config = dict(
    n_layer=16,
    d_model=512,
    n_head=4,
    n_kv_head=4,
    head_dim=128,
    d_mlp=2048,
    vocab_size=39924,
    activation='tanh_gelu',
    norm='layernorm',
    norm_place='pre',
    norm_eps=1e-06,
    positions='learned',
    qk_norm=False,
    attn_scale=0.0884,
    bias='all',
    tie_embeddings=False,
    parallel_block=False,
    extras=['capped logits'],
    init='normal',
    init_std_qkv=0.0277,
    init_std_o=0.00489,
    init_std_up=0.0277,
    init_std_down=0.00245,
    optimizer='muon_variant',
    lr=0.00153,
    lr_mult_o=2.0,
    lr_mult_down=1.5,
    beta1=0.9,
    lr_head=0.00329,
    grad_clip=1.0,
    warmup_steps=200,
    schedule='wsd',
    decay_fraction=0.716,
    decay_shape='linear',
    final_lr_fraction=0.0,
    batch_tokens=[65536, 131072, 262144],
    seq_len=1024,
    doc_mask=True,
    train_tokens=609600000,
    steps=3987,
    dataset='wikipedia_en',
)
Each number is 500 + 50 x the weight over its row's rms, rounded and kept within 0 to 999. Layers, rows and columns count from 0. Numbers have three digits each. The size before them is the row's rms in percent of the matrix's.

# layer 9 attention key, 512x512, rms 0.0644, rows 25-79, columns 384-511
085:439495486514576517489476565528538523498562437473441444401441550486568508483519561546498476548557510583390438539531401471506516456542504603466455492471542472554479530483373541618453509451496527536464476410632486517515536546463444499438522541510572600506497494493464482471457532560522543613549594466605596515472529566538437490513489451495503465451428487528570508517517435387564555402381
090:566526561533505443492548453533555414507580444506618543480509464488593528562518476414497473552501539603492475396474594445489474596583490451526482438468555482582456489519401444434481396505491527508518494498533505494453518526573414558530487515460645422511547580418494490486432422502463423409430431546547572408397451519515597438504510453415448495513468540483483457543488424484437575465581
086:517534470594587537521507486480363487538559508468502439394551417492474455503522402552521544583513537432451507534420579472507467482555374502476451528538471503632437500546527504519460537382438398451483412529420500563459521513519520519432480567450531519522532432546503392488549479558543478474449456507458523557527583470541496573508533533465402504417570527515487491462538450492547397490619
085:466420500560530536518460553532568444567513558476598514473578486499514570384440412549578510428550473539478509462585607528494528486489563498498439533500450500498542541563499469486541486462504460448504483491414538530483486541477472445571418490509444499551539548483507453586490495590463421559608561480457461441449570498472517485457525504629478510497481572605524447486470478483547463481516
084:500546525395514470540529529473374517614502526477455393590427564491531484494550519449450495515462492453509540510528593615516516474374471428459518450563514554516551514541476436454455525496471408474498498484531503536453503511530480479581519508518420436553603442493436453550557422549431558543578563525548562541509441590451547451530507532596533431534495552532480434503575491388427421413537
090:540419465467514460468495479419563456376519514552543442483531517373335426486471511562552468524492464492483444418453487448526432467517547544527472510511572454464517475489522544450571501493390488488496589542472554495524497583512484497479478461557525508465388544513440515518564503467462530516615507544413555485589480442530517533500535443423436540471502527530439499524503536375474558440492
085:584504536454505516592567524502588494590566488391487498516574489408307514508480534476495451572410505485498534569442546421521453570498491484478472467505582600529428372490472439455382493461549542469469507573542430549563518462480481582431496561508605516395502503554492526577427569451517551530563470465485430518507489518504450568532518553502475521452412467489432493469542554599516557554409
085:511420498547501481511450487580582534507471422564537498488584475490608506418553558527551552458448481472463495553528529547486553650561499521533485527556398507493474574512493548521516481401481541480481522625508569508565505471565576509561527498485453575490514519477511456457544462512441558532529519559512409493566537462555554438504478544503545442516475491459443516526432478537565492491467
086:515469493523478451528445574445510451465528494426480454451498395516535443543466490513480494491546552564470597484509511516578544543598464515587492512496502526438373561362389435442480512424469561499582496453466492517504395586490569469436477567431514479461587499394536469555516463562523440432565506451470559359514534481518534478515504511412472476584476450547543463549488403476497589416563
088:536553527513482511430590519557525433529453473448537481465486548553560459486516563443568554461501509529454540533438519535420484504535457471446487484494458438417480340427430518478470545582362529545451461489513412497489609600452532444507525564577509475476426462490491532422539429554539499512475469546498491512526425420497479537509466414509508468562491507520596480475520504415460457433522
091:455576424452563580534430451431397489431552470528522487499485459548407556508469467498557546523491509491506594525563521643470509461474507522520501536467567394544529495471398482484482478442465532452529519489449539499544544531487514553486493497454553495581577523565553552525416496442445557509465439554488484372482517481497506517497382445550442436446507450531488501470481514391517539422441
087:554474440516543511475507480513554445446527471606504527617520430472406446411488471487605413567611505493632498510507472553534469445510532432514480515433508483413500485480514519489509427503512526415500489489537635501517477455546577424575501455561584583382442577506520564556523559489513498454569538389546525475382502492505487480522450570516527519583393551445405575618576568508466443566492
085:459403434514470469523509529479504460524537565460531529511604489562527552446494534453521529457474431460528538456495486594499433432628488494503505457479456476481575542421469550482499531410470477477472430366450425545450432573510453515487536472400490507477505446499514547467544512455496541466440391461469447504468510475447481451550509485442500496468608394459522595548575501512573401568515
084:518544561431423458549550472465530570400462434589530620512536492563506394451395555509520508432416470435519570423440478595492526498481429571490508517447553540434502495470457538595578505513392518477415471475532554458526455479556518480513454531541526455452491470478468469412427462601515535552563498517421508575594413547553430543503529593568487479453488551424538600463507532459483592520484
088:481449530453544457379512515506556571505488445538553605405461403530552466460459470528513531457473464466548497502520434417507428402459513503527531521522505466464504491527512510536479514571478500465506518364556487475563577341538483590474508526467575571568469540534446552518469513463475516502524445462440532471487531499517413486409510487465482480423509469607511512555513477478418449485565
091:519443498581517550509436400532472569500430468531444506433506539457544534492434483522530391565401494497470566514453567577436438482537535490493539457458566544470551474556426483446397502547538434378562608590503591575476394566427504532515541503451514604500485490470535587483548431489506434432566543560493494472484496565414528532515564491473450499458496496474508526581442462567418584515523
088:494509460489510527608555429504463562442540545436474449426517437482541515484450460528517549468488507498516610482631497515550484525398462464495497507559562547488494584498395465458440437512507485514483533427430542530509447449476535472579418487456451507445580479463476560513609497545445546399577528549550567560443490448469501418560495519503478552493501502552520394458462520527462530482485
089:450509461460557531487410488502580575539488405475519501557552496476493523564580493539516494496508593496562553480494560482403525503549495453469561495550455500468543517473543529480421455427542518458545551462528561556499517415473620535563517513448547517535455574416465449532611515413593517458559511421479458438485472526502554548559458469540483406553437493542560534554522402468547520499477
088:508477573525531454491526445451484543558479499518467460474536508549691479410445455508514479539554514546427465519380474542481457546408489435473511574430469462528500543460436507416533633500512549549512501416524490494496514432629414511483411453511446547548494379570530645569474413578488508514503399562504474536571423559569494433506565545586447561457467469531517456540472504513457502453509
086:469511428494544548549495478485434557508527477490491498444470472519483511441545491377493457415531553546568534530547412532496575537433567474585539572442508521451549493605511456545618466515617562513537484497581575508452505523467633478568556422473380491494469488435407534562558512454501524494566618468539529523598516450497503511520531420484517478448528606481437428528564486462552470489499
088:417537456543532482530477533508458497484530418472497505503508536535679418469455554512447518495475575519506446522511542552519486475564528504522589363475487464496525430502520439656475438476426447462435421552528501516533475587502487489496546521417560464497543527534557493545497536455524538490446509503542505596487447468512443510636458433502546489437444502469486481438449433465499507543483
088:492501465425592507510469442485485528493489449473470542504487469559590466555501526461529466581389503480572481473489538516443486583435458542515508542449537534430473545463674565605568589531476493498509481436495575565420547448512530444383421518466445492482505540470554466557485507527570428406601535544506532525498485482489420468418458545500579492549477512521507469579555555473495448477574
090:471494450534440517454614604513463519468522594441653484409533463563493462510501469486501413510548535506428559515443527507570484515460461536511471473488464488489519453444481492494432512510479593555556412574486502591507491563366546458554484557410456532564479444490479537489544497554566517516486541462464506492481464491429515472425510533562551502508576499439499454416481500544526501498556
093:515521467469329513489523556566491461485392448532495541545530456474519535463423501472466472432528615504459537449555374514521508474523469522537438530556507495552484523499509491518496483517529581522489436495501459569535525579444480556410537502530577443507475456502509385522509616416441551602466408454478585480558521469556572469491433583438536518592538621462458573452531477351534471586477
085:440442543456531427522633513550535493490356422418536501469495458482353498483497565545519501453392437479492538449493464498489432483561419474509524513519608541440443484581543556495500586478370463431465518498560508467527539457569513445487400570556462548530511508473436581498510567546484518510511571598514428400437482585544518545402491476529504472559529524567638507510517560507518499500536
090:543555507492576492421491556447540509451506545433492506408446409417404469480507540578522392504549488482572488517401380467547604495483537533509519501555482480366460493474537525508533523481533377438544577578510395533513392456435492495483464385529497494474526514575622477503522540516518495533475442467475502420522584572535513468473458484498557464511608450508525498515376589570473539405493
088:463509401514503495543500464493440457440429451442547525467568462506603478454465559501474485537545506546497521537472462460557472417496563464517536496444546429491498565520494548432521505587516439454545380544498495510498552532548393486511490457550449529584469568443513527595613500482517489485460381503485467597447487505567601532515520454509488470540507462497458532452527481411536419491495
085:557530474467562416519528469504454519467540462506509519545541453513548475514452509427458518476506558493453361515449532497537425450536477500467412400539470507470575529461533494486513472404499500510588441617481433494436410456506449420592523571627476564511464369513466458486466559441544521513537527441477492489523512574577437512512489481505488519563482537504499529567376532477491492524496
083:379530496464529530520506430432479503550546447588507449513540498488539477475550485420484559506584537433623614449446431482506437616504544463566543559565465533487521490580477571495450539521510447469506509398451471494442479504422473495554455527487512597495530524507417467530367509434511469503498503549439492509448587537471462428530455537505538549472504450471521469557577468475441435579479
087:500405422440485505444472463400533500519414478481538401478602404503486462549474477466481528552420376496552427415441501521518516409510579425480440483562529528460452460500580547413461503563545439545482447401444509507372523434506416517571495516527508470522549433515403504501492496455530444499615525547517516437454513527510559507568518476608498463640489516493598543486507590500460487588423
094:579508520539527536459479426524477467490501541448581444465389522529522513432555493554601456400474480439448517505459517458535651524506524467472468463491471443436459516535462440548562422483385451525538436616551486449373481514592567500591479555466534462517518511464550509499505552440535482527516503523481503504442520524461472400438486459537532468563512449530466514469411528519473520473389
086:540457502495526481583459533566595468479431486535490490521468508505570483453437510467523452442545508537503518478489477487484572494471398490539549625552423511526482474583442490574492505434505398522472477413550545497616483436470513527470523462550489513541496443515432467551459493470512481568556460463481524481515542495593459481479432468508485425470479491523475505577494470426545510550510
090:460524397487570530529508491404477509433494488418471435510604531498488581482573531433474405564437541545529425481449431546549504399435620517557541454461553503509513461533491505538415484465508583554531500463539459492360490503538573523428464525559481523466459527509486517550408434429535352514587494415542505604466545523553496511486486538480478502452470517470485510525455535487493482626466
089:475531516629534513536484484445568512485529478497514550509438477482502507466517429518544503561517483488494510421477458500537541520513586498446486451534565510578405406625522526472506498465484451556542472607465571545549551508460487550568485502403590570402473423478471513513437585491567437524454481491513435503417539559574401533534513501517429463450425510518483625409489491493470495406509
085:549483429450512457471533585520481547506516427615534458516486503433479493638517450511474491432482424540498515490549559534557528475473392511542608447469451491532495580434458529542449432385500552538451517493512507501476581630541543459575429440491524440481477530487489492585519454479528495505522463496467539460480437479465540425447523387462421567522468582453516457499413479566434496416527
094:449503502556495527614498559409441513456503532519525319476410480523472523472522564552502503443517502402571420557448543466458512453465530510540494530428525472475515496387544572534396520447493567527517510452486560560527530507557479497520523564544513475525451571460466353465483448500533431427435511546522421476520544488575530450485392537475368480562525617405564387506542428562604516481544
087:477512437526527494510508567423436475547579550470436429563540550488526548498468485555545526545530488529466490450517515453532510493419438571478426509470495506509517506542408443557516550483425492494513534529471517520486416506379540535542535426474461470508535520497525526465481604481476523515524532597600503506535510482630486500545512566541564423594468588494466393527560600502487530482411
089:509548501606538494568541361450516517489512553470515578525511527466424566506500611470528527458554521445451475564504496509502413495577490512514588542490592465433544484539482499470412500547512482509537474462402538593549571504535479488446431410552553556576545550473434536524479471568422489384508474409487583508583588471484506467544485474550588441448475467543582464427459533561400431487496
088:485540506504383518395406478490568508453449457517583523550558497536438447515592491507487463465590527432504550504522491481517547496442481436587547483519518509468466497537441463409507620462535503481510542481402525481437503541493388539410469536486552421539548418540483519504411517503517438462461449432498470452453459479572530546446476573437618394503440487520500530474452474490489426417550
083:544448598530415524438484451522492484495488560514481526472601432489499532478489486525462575586558394454493534478476535476481493504452494544442474521473520609536542530526491466420446441445434481506570480481544501542451481490441416457465550528504537476379506503426434532495484490477549479489593463496572459497476494504546463500550402499508461501481506476517428524541494431474441415553593
088:490479497457525493524502449468616558512554497512493551550463575475506533501544549463517444478492473435511512527534478508568459553508575607436506484443447515459400550414503464511457552586521452425533510471534469483608534398534494506487461593470454477497502595449506502488528478512579508479455530555368515466460493448519457527559446532449517484463527528478461449516472521587504503638416
090:468481478454576475480539457418581498498462480513520493457493511451500558523525398511519428561551588477484593478426499493467542493480554514572478507512490528562501558564477488418509455543477546530577452567592594457502500466447532523581528523505583498434473482521447342511439466544483549556518436457490459447498475578529482497465540542494539429475527480538457571481468552500473440547425
088:428479544409499449494482491435442449535490540519418525463497551533480373547484478531496495528492521460518401476470535454500548575471439492523518610554444542557498536514490595543478430498421542506552479515514454465525422511447451520446560515419553481509505426544523498513596535530380520496603548387654453458476471546533564490412503454498484488473467476462562473568496444451592532556572
084:512511564436479483584481480491513526425492509537488458453507512544434514605518473516504485515485433516514620489462598495479558479518470446584433465517518426528484374515582558461508528578366600522554478447644520524569530428524600552544576492512476447566489496501504563562432534457428465487413477475503472445513447579510454503465505562500505485504542441412572409465485410490465462436556
084:358554497548443525464492614475470534512513489491536485518500438514511462513628487520542466433482509523498550495520505531586493560465571585535441487521498562471477471539550499509582517462509497504463509500484522388518476557416544528506588455563476398393442486548514463511477352512481470509547476595512376528479500524517513555450411485573543496554475469507486492451529561440621557504497
089:508446423536542470603523468554481483593457469395559547440422445541452465527461456492451562457523523518515485542532560557470537484541601540565446462513600465491440424442494536478461509558532507498520535435520504522556409469477480551418495494503491452411520521483522542516424420508565471467481524423526437521506583443496600509418490534464492538457570503554505451535458516500542461531421
097:553451561514500514522527562453523433408553523535479498506491397459628499502455502510507499518600397522552523615551472552483528395550562501500500487567568455454481437522519480464628488497511612497544506513409481463525491468443509589500541539533466387481409504460496602574511493519513497460519544525413558417486466486574475439527434510497508582485546473468541515488541547596489480519522
094:551569507503518512536472548516574458487515492505578557511494435485462446515482456434446422523477530450374620511482601578417514576479465522449603555535527477465399438603479535478439505500501459521504588519477451484502488567540576481510558508428563519462509533424420486566474509587472449476518452498492588597482506563448466482493565386421542511494473498544604440487443432525480492451503
084:569520540441525447475499551497491449570450509497380583501478435499517522550571462499463483541459595490542456464462679429597657454554381518480531514468534422429493477450459495557471484605474479496472430484551471479513591542440464479539494553484451456474518537440539523504500586484497472413511460506421504466522477485507467495426493532532504550434506531463519502523493446575514426483550
081:529542477436468506543519382520567422550512481464396616557434567461447518492516576519504478521383514472539456535559446493491516534513574422551518540643414533504558614609490430452474483500556435475463539517529435441556451458493481622541496505423421503479546435400529503522422478483506409551415471493454496442546489453527486414558508506493598516501487442476578477453438400436521446458476
087:568488473470506497508498535455409497567480495493510535410492507441535504411496480525469550469480434597554446414498473574575422504465538459419476533481467532519477524470498529465544576431489411466522450435400420501516499499574527551523552509532506569408567544462457535465536511581543588513430451529524555485457464442404509500464439486425467425484470563503454503562592566570546574521471
087:506534556467496514455419481548517479458502505496504527535566480483472471466475531536482462465489491611544445579517525538416461531487494378568494573500394594476497516458474531469478543426563433504548443506512485496548558487443482381497523485516530575532603451456476551448524543545494452405421507550466452390560509626472485475534630498415437626549564544554516459455564593570551434450473
088:433579479473512497510536486560415526576510546438577455528487513475608473471509499509557493542550513516506526480436559575438500658505549458385538494497410478513469531552521539495503528421604436469536496495490456468462442533570409528553485513584540531546481548550552540385476552477493474517391566461592433493426592487420536527550487507393531525468411531509507522416466442549495536551613
089:467469563442543524533453479526499472535493448533528485466507542480586382506442562502422530511424609557626495480570560530541558487528474505572432488447527448528457569550524511449540541508529567377407428571509505511573504606491509453558508523472547473482433565576495554503410520464540530454474514500446442467560597537445504510502470480438594520559449603442460469582464529422445507551496
085:460536442486484516510496553472405558570563464480499455440473448497507424598467487505531538510504431490500456500519399500404443550397471580426495452503469498456458512505568455448449479464475511442506460476445557551496566510472457469494442441491479520663505547440556580444460552495412504516474547563448586500549481599593526532526434549589557495506507446520552530525489553478537600534447
# layer 9 attention query, 512x512, rms 0.0674, rows 26-79, columns 384-511
087:449414522575446495487567489524535541547531458589435522557497474505412625511546630477522485519487533501542506495552572468547610476585571484496507473444500587442474492507421458398573601448583587629573570485539521491523508513536504540526459501521464526459475506523448465461509513462464422473559551480493513521512422550514454415510456544569516504552391551581546509486516424517505471507495
086:454585551461481584627548447478445543477446577446525522535493509537436516493500446549502445500442646524500513472434454532458503497485425508500496530546473526465579428450603513527483474448440513505539539469525588570486484444491557543560383528541473493518436457496543457555555466427433579485458527545593446480532532497588362546515495525435477500488505511520382469517492431499402458402606
080:448455472487493549536429424595539497524556457447411473566551534491466452478489467583417473460445501581553586449506592498477487535562522466489466589443482514503479555547484467522478499519504591514427489535501477478512503390531452466515551604451545557527494545472492535561576535532523486566561440502493429531495440501491404517500491448497520424490451477513500437475469542404446534446638
086:647423463549523465461391442644559377581474528549513548434473541516493448542598535468482567544567535601468527507435483499476453523475562482563551479504505524432440495424558528511596453486521453444471535499573529486458475459474615544568544515435381474456508501518461442428405514476452471496494437500460567473449413568579402532469525447484485478603537497452454542588543562411464433468605
085:508604486492549470484653536526431545519512523561518512497577457534559544442545463582540490575483544518547536617607500410406567471481506607527527452435532500441459612475505467533484510512503534508480549542488584562489542502419374480514430450397481469499346444383566510582571508449498526465503484380494479469515545503531458539524530466531566585515563551461517527536350361591543523461551
084:590444561590471507478480470551532494445537611415458541491470509574466517616467469576564486494483613468547496536449463441534452502467455519488478500553510545535509490529558446504347506524446512580537587502488449521450550469508459527480548578471548421479444408383491551561450389506473532605537625431464491467496442600543429558420492508519537502499483489503559410504515488430467436523473
085:503467511513479491493413552541525561536453461536501458403577516483429532662542514443439465476472494510417577554545520537500463511570465392465477501469456545570412562541553491518483506423515522487388519556535488448524425434489490482424503516544495473443606433459445538546567351521501468528507419472518503474572525505460574474529540550579491476558431587473550454532424528528482500484527
085:552577559490483541562495560456553495431460448477532469417502445550448534592481565485499543474469524500488465494460595487467512425583567470482424487512604535547451478420484491472433448508524527445530408499467488495564599602519512594599408511522502479484584499494428537592495485549454522496539548542520518463438557485508536399442488482398493622503458395490470487448474517507577548457546
086:458461495380569494479534465510496560540496465524481433547492505523406512447446473476533477479505545478492615486490546435448456486579483478579530480466459548536488538407464492550515493530477470490494370472508432453481524581491469474408506554508517387502460499495549500488457524568505588401457457561475502495563398542565446558564625430519542507489421439452490426492560471441539554460547
084:521372465511503582542411456535512502450452560516495557560456496554457497516470450443506587432547500490497508467457503478474525445583513409585570429445380399497546463557452585537429537526452561496518499512492512540450543443533486533446527530455437526505533498470526485494466506474353502543529480524472589471535474574556535527555481573499447508539524466505537465524489526524516448402565
089:614486433509617469538480554487353462501529490526562421541407515527482498422450497551580476507494500514579496473404438479528498467448518509496475545504558451444531524612484496494472529436460517542478494655475513514517540521541489498479498402518562558448421528430528477447484443491512581499499537501593617451450502602469563459489511444449481462452458569443464406513531481528554565521559
083:449476428505575521499505586460467548456454621478416487432538451463510519582470507487514575536539480496568506502489518545437498420483442448523503525552509491439530450558430572593476472505541454541426467456499440506490567435459431600567507461533537508481451429480596488458447511536527543518458535540554520525542475478471523489418471536444545536455521588492465528385533472473406463551479
082:576466406422430481482573443543574480443478504487472479539573478514556526424555534509510478522519417400530595477454426453501582539471506425425517515502433491474407523462511455497432548501377553494462453512499375661530452517483513546557498545510496555539610497547564436466475516580519517521508455466451526552535415452575479515470474532518493430484510474447526437490501591557504515566451
086:485517518622518505433502522481578428461425532535528455562489496553413571641442536475554402510527521453537499509572460359480542405487515432434500616605547445485558436515561554474525502489451592516532536464525473513550478454447497518489491532468553527458471585504517556624477506511599528527520509472526514429494457452435458557401471528559580474498581480551501500450448500464492444504512
086:485486421595430550557572437518491507506536572471396521453470497566527583534539541516495381561516557502520549516459512620438469503541462495440563444473476525545462508516492541448400403326536511565561420531500446499525475535402392556582504523519515502504372471444565474477510511441463496412492548524508538513515470449495490388542534515438624640431531459503479603537474432533561509584513
086:485574522430471472504451607465513591409491580442543538444516584495520525483493469472434469533451556497575554543475419504460399521506481469448560490501449559533510517484552572455434526503573556475480527396497535546532538438466525475561455463583525404553649625419524482566442503424561478528424511575528461556549465546516505361570490538545592556363529566385472547529511448489456522553430
088:431523391525530449473561501679460501495458417461407462432535452456513537504433559505497573509485497510455473501416629481456419490484572475473528455475439432481472577544431500575457513457503469505536520546466474552556599479537525512545596591476503599480484530540452440469512529503548467450521436450502532523477464387520511453576502460483424504561474577591533606541400494458587500489499
084:491404587480505516499533470488599515483479545553514528542501492451428456554502531505491457535439480499571456605442545526505502472490423560417521536512436480508599470436590520483507503478417586530544454422570486551510451415574485495473482409507526609529504459538527506599493482447522464508524473460458481533569410495478390480547566521575425531515462479458507535578518378488535434524545
083:468583438382572515485532473514535467488513491470514514435529487435540465543492422436496492526432571483488629516513425509410471515460510409441550509483478502481480534425477482500582477497547533447511611476530471552485523482549587506359501427514556426547414488503466544484546554458505381558470442559549514507477506452441513481559579527475583468465524520528377451544439539446482518544580
083:440422622485574454506528458517518523472538420366547529533576441451517437488413533550489588553515558422458543473497392635557549528501540543538511581414400457517486532470513508522510571509497561413517543489568454557510504496452514514559381528588506531453498502514499541520305562525573527494515476613486460529476492447402519419529471469524522440536491407478519445428496493513472596544493
080:447536501487545432518504495571442595444471528499584380474467469409523467506557526418466472481565481438518487510518496458505508519357584567491508486477516465452527421575534564588518543491517460532470514490584442477568509408439545549427502484532511474597585512545540486513529456511550523416475481611553513487487394444556439452465513502466477399505410492534493549517387543506573517522566
087:528546470464425536504556489469493540493502503449618578414447541476544450462536475449516505529478396435463555531509452509370570495509503449482568480460436520612523416448451426578497474420492476452580459491549420510477542551494494612479557414439534509490451475521496489488545567465581452591504501495487490546536520526469520499498514437624416445494546389473523451390498488517606455481484
090:502519457464431558569442494438509521515499492599582498514477439494411469419488502488394537505470412487436551474456478532520509507426487575528533489444535615506490528472515488533506562454508440499539534561564495620523503563503467495469502540546551519538570495580494472404417543518505577555511536479473524534529535441488450429513458474586538534540502533489569411474494578480516472437556
083:520524490592507437529546415608488559460490453426526506567466513477503483541488568495498451534561499556587503532623498540482511544612419526533502527484447484440574569518541549567433548436414508509492582561366478536477524490434447469489440517476463493528546428565481475549494614535553583491435474490458549436487526554522499573451535552536501553613518481532522531464526542566555529535560
086:523483599479449562538517511492446394517569498560457503569586507478559543506475433553457437432561510484524481441411462525462469520474476430529485527517546434437603465550462533544413466560507523458514474645521531471474486584473584288435499506406474585496524531553536517519400502497536527439443538487520513494511540442494517513478468508465477488538444464509482507487508446459563515487466
083:438496520528573526503520435414445409444472439561524451429523431504566466477577471414614444495483477492594522398545500595461449425482464501523634493512543539539481446532501519356556560499540508470528539458542455554532554463522434418551445488513434407465529453434561488515498484443439510489489534423466457497392468507476466507493536501510408558565551580400476542468455537458480454428553
084:548527517466430592545502524498459508531480513462535476523491566485507564588484538512566580476456517451587417452462518583473509504529524527634434518548535527507504491442515502473510475479589593605453571493512452518520578476575504575453590497604410587584432485529480553441598513419464456453498470486517503546497507503523492565441444538470447456503423346456525520518483503434442519531464
080:497482437473577454490404575477476625479474509555460406406517496504548503594514543512570481552521486506547571528536498419463476519458496515508513525440548551581454520534481542551500465497523456527509486400510552568544500506466429480488406512408499468460519460507595523525527531441441511466514487434460577516492550568459523502454559420497496488583467546589496519444486432463500505513519
083:466521434480461544456499464471514476479590496470537522503529506550573491524563591564579440483609501602524461511489497474510430469474540496513481573540510493391531555434515497562470515442471446436553567415447426430441474559555518448557453561526467525431491443540468497447492518521496446443551485544486506501462471516527518438438467492494507565672403454484493475467441533520501461498488
082:536519480542494468523469457552494529508550496517377504514477530568485590464527514550521499502499527502520435488474486455473577507540604607491479483431455505558506495474433478498497455521424490479505458568440391550473468549560510410565526466562595395582502580483445467472469493375539463532504486549477478491471522415374573540416563529499551419523503443518440453562550563483453495537459
082:522521493500515498554540559615478556485430460590549471518437501533604455412587515476513468494578516536487475543479439503449440568464438558454528565477516489434514526550490419575592483530563518509405540445390576446543526508430450561437534478492476554468532571532400543593492432461543544466482563448489526446508472489548481546475477541446511453530579480511477486587584415539522430534483
086:474526412465569568477488463478432579459532618476442539472425507519561513505550522482577495528452448597430393569486490487563500503495569521556486525455457492473414627642451482494515544540401462450533507484490462422457492467566576422514537530539550472439556515456543428498563527482508443486599458474461542571443491587502518559572446516437483515467521407452433537600371547544495490446498
083:472571433625493558497523528606448452478511474615477533559495565407503479532425435525452501474599519439513461513523466472506483503454489516420568541477505438478436387545435426481440474540530501500528479523426571495562414477481482480506463476466449513477506499429487496577524528520531463434531510596526525510401512483483446469539511452484500526491557474485484397557457504449437492438529
084:498441508427495494494494536511540569512554557581480435568542497506541495536535532507515532484548480573441533498528434498530479569535486484499442500492559450518547499500530553463494485445515583516533489498481624462473384571553485527526413501516511540546529498450499540498487416482513534463501573537488503539483493489472518402434571416429581491439565414546318579461440498556509528502475
088:498541578371485444469510530427555437544517478423534487500450469464543483455502528412565506425467488458443465512471537439445570495491566499528472517502630520502560478440489518532448502523415509506439489425417532497455476608529487516564465506450511492426564548469518476531505432519520492605429524517515490486528502479481483514506512534569511584461549549576447479451503405566534538584552
086:648459529562513559469523595523505428463440515480542415529518474527505485481520529592469403515472459578486452481522410510414434526520533541539523473535517472468550474456501484500516408516445472566468465570539511480474540596469481531494434485465617473607445528403624548533454563510433465518488579541469479506467408537498504533490523555480535541549513588516496517502552468563531540490523
085:486505465544423496531482457478354553498442503450510567458532491514489482517487464436529506559488521486493486429451565426589469513597500571464607521510432518534475471450476485413414470567469497497442409468497536525426567529505436545526535462489539492437543505487613586501536447486479500474448534455439528495569437408585465479565466483485404517471488495470472546512468486540432589555461
084:472499436458507480475436510511612473474537482500462517540500481482516454523496464529507450388433539535524570500548552550503464558498572494482584540505474467435481597558456541513493558616486552555370537566348428465511562522449522429507505606512576433534527455497518397547515435479487499493424481510586514537519507513455498564515543489462490408488379535486417484486479492498527517457510
084:558525498470486489513506465503535436562515551597492498498468461434670546543495545566585441551445419513506527530570565486550467552470425536497416509486506530558480462470431498495482411449556570591461493540403548481501544433445580495536494530458518461413485491414437505510534515495518486582589475517500520480495503566557562522483414431584536455443520549521477505400511518498453502565630
084:438539555464453519458602447503521408569586535591517495454395491438578537532423449540509477555418491487469522451390511492518505492565553558560495552459571442548451574461467459524414553479541479455444406532566431530521496564510532507519570462470533451566605463540473558442410389565531514421501534473499524470458560560372495505475504452488397605457487503488462535502534446557499581556369
084:625505503510563481605557460485505575586448478486516515623573523525371572526440461450440550468467611440525577549460477487462506492477517433582488515478490508507451443533519567471536537587493515511578470644423559446502515490539474479483519449521538499485567548596438475629461571523436578475570573474474400574520530522419551457435532440502487526555425510483451527457469557527478499400462
082:519464450426423428480499420508581560516509456494437506472589545505480491570442493521506476457492519475534482555541520525570461505509484501514489574523422384510581538602452435447521459537533532424426424478433573436439540551490464425527527494473596502443497492479550501519501504508398536548518516478541529487508448604483476423472565481557508407472489635562533532529542527501490557482394
085:564455472521451509546452530520413545401496553472555532499456440605422458549498423422554473567512498575437463657466573531501605480553453421464548511492529535459504601559495541524481511465377431440518516579466549450563510451573605431588469547428487386467581578484532522515438454510524435475464557601358552551501545562577527487466557552501490563494469516528569439495536532555508486434459
083:526494598455554453495499606477520502482552493556437498497476459497528515547500471492430488410401461652473430380458541484484445475525559494572533426481495388473430444520594536506494570393426451490482546561463509432522596565532540462447424562557536404569544522457528521484473435572515458493412552519512518403433516377529463497415543437516478632561489495547500506450571475534504526463540
087:439412451517468573487560488533575484487479551573533555560492505448526478514498438473507570426451465539493474510508476564451497496616499547479406454450502478444521479467475522557471549493484466415486573500510597499589464427523502474428580541428470392468403453548544443510591525461508442583528520465517471510508432430597539493425524481622443511455479482497417404479457508566510440537494
088:580477477511528370583509472390515433417513552440527561513452523506602489491500498526589521433501439467541496517554511487477510483472466489500512563510506568543487499497506487520514553559481491525536533490490527525551539475475490549473528478508464508494504573543429498570449457504576474420562578393532570459442513541453511482504536572527496457496571455471471463534523541531573472458541
087:555451442499497459534457430519458555493415543453519512560485439497563547525504483429516475463472454480530522449564549559566548449514559596458434496570543401494542550603551465541535498522452500509462482522475452556612576570558551473501562476454532450482569556484506375518574469510524499464513454417467479563488470544518511600525505408438498479612466445507522499475476412579515485422534
084:554453504693556547563509446497499521478494483516475429513410500400491540528489494495424518506448400491504492445450499593543518391594510532567557476514506445435495473435488514499478545477445410503443404416488476453547477487504489510597404575583483428543477526510521491488553459517598442468570469533443429505544464404501489565491537485576566463543500535467515471443584528568393576377457
077:499415526547553510561513482533549474500563540487521494543379533356587545548559610520561453498435531517627539464553526542530568542547482537485554554485447503522458557493480451433542519553499455498472468448455532489458609562429499550463435514617421514529495485515546494433466527452512498578490539517552531445598559535478541500493478536505558501537468548551459487542488450531423524501448
083:557508579466436524527474569469528505491498442569588559501465479471510428443433463583445411470470543481487488547433456522491439563484445540437496505532445453550482480508532500523481468575507484492509471509521446495475488574511534550454463445436498527565389385408510485447371564461521521570516547485538566567481368546399526476506461471517506503464544521503373581623559437498515631479533
082:436545445555555459397483513411423509537481559567487553513511589575520505478513618484517460502469489512460423537571433496442541547500548447545486614492356548469533545512594482476484595437575510569437516532569514594476425526467487444511525481525525458463564463517514487405586458506504487448482573518476503472434540542566552537556479470449450625444430566431459520522522593459508472494444
083:501541510421459581559499450529582511466450524516501575489530546505501430559485498545456535465476532359462477416553566466477435602452508510420467463483486513541497541524555563498466441445545530544434445503461563490577530422463447515473537474576571530593572466533515490432370475521486523499584532432587533577502561545501505540510438452382447423510516507435517595447546559523414595519549
086:467507446452457542576448512522494482491426593530555444489538588558585420538455552480468608573562520483451507433498468555486453371387519560543489548513561486526435450403504460568491520413444559502510544615484521492553613527529503445509460532497533476497445451513579443503571519534470415430491548550474559486410580453507489505503466515554522505442475527431584487536496483540516398535546
083:474573485472509586447517480467544500499442574493491514504561504469497564513406538474547557521460559532563555435501468512567641512420526530559474471500487510530494441554513519484534507547498451507484504483563549508438498444478535459522533425501465513498465487445594562456457525453426491473450515422577514491516531549483499479538513491463501551502496503463449538514448536451552547581432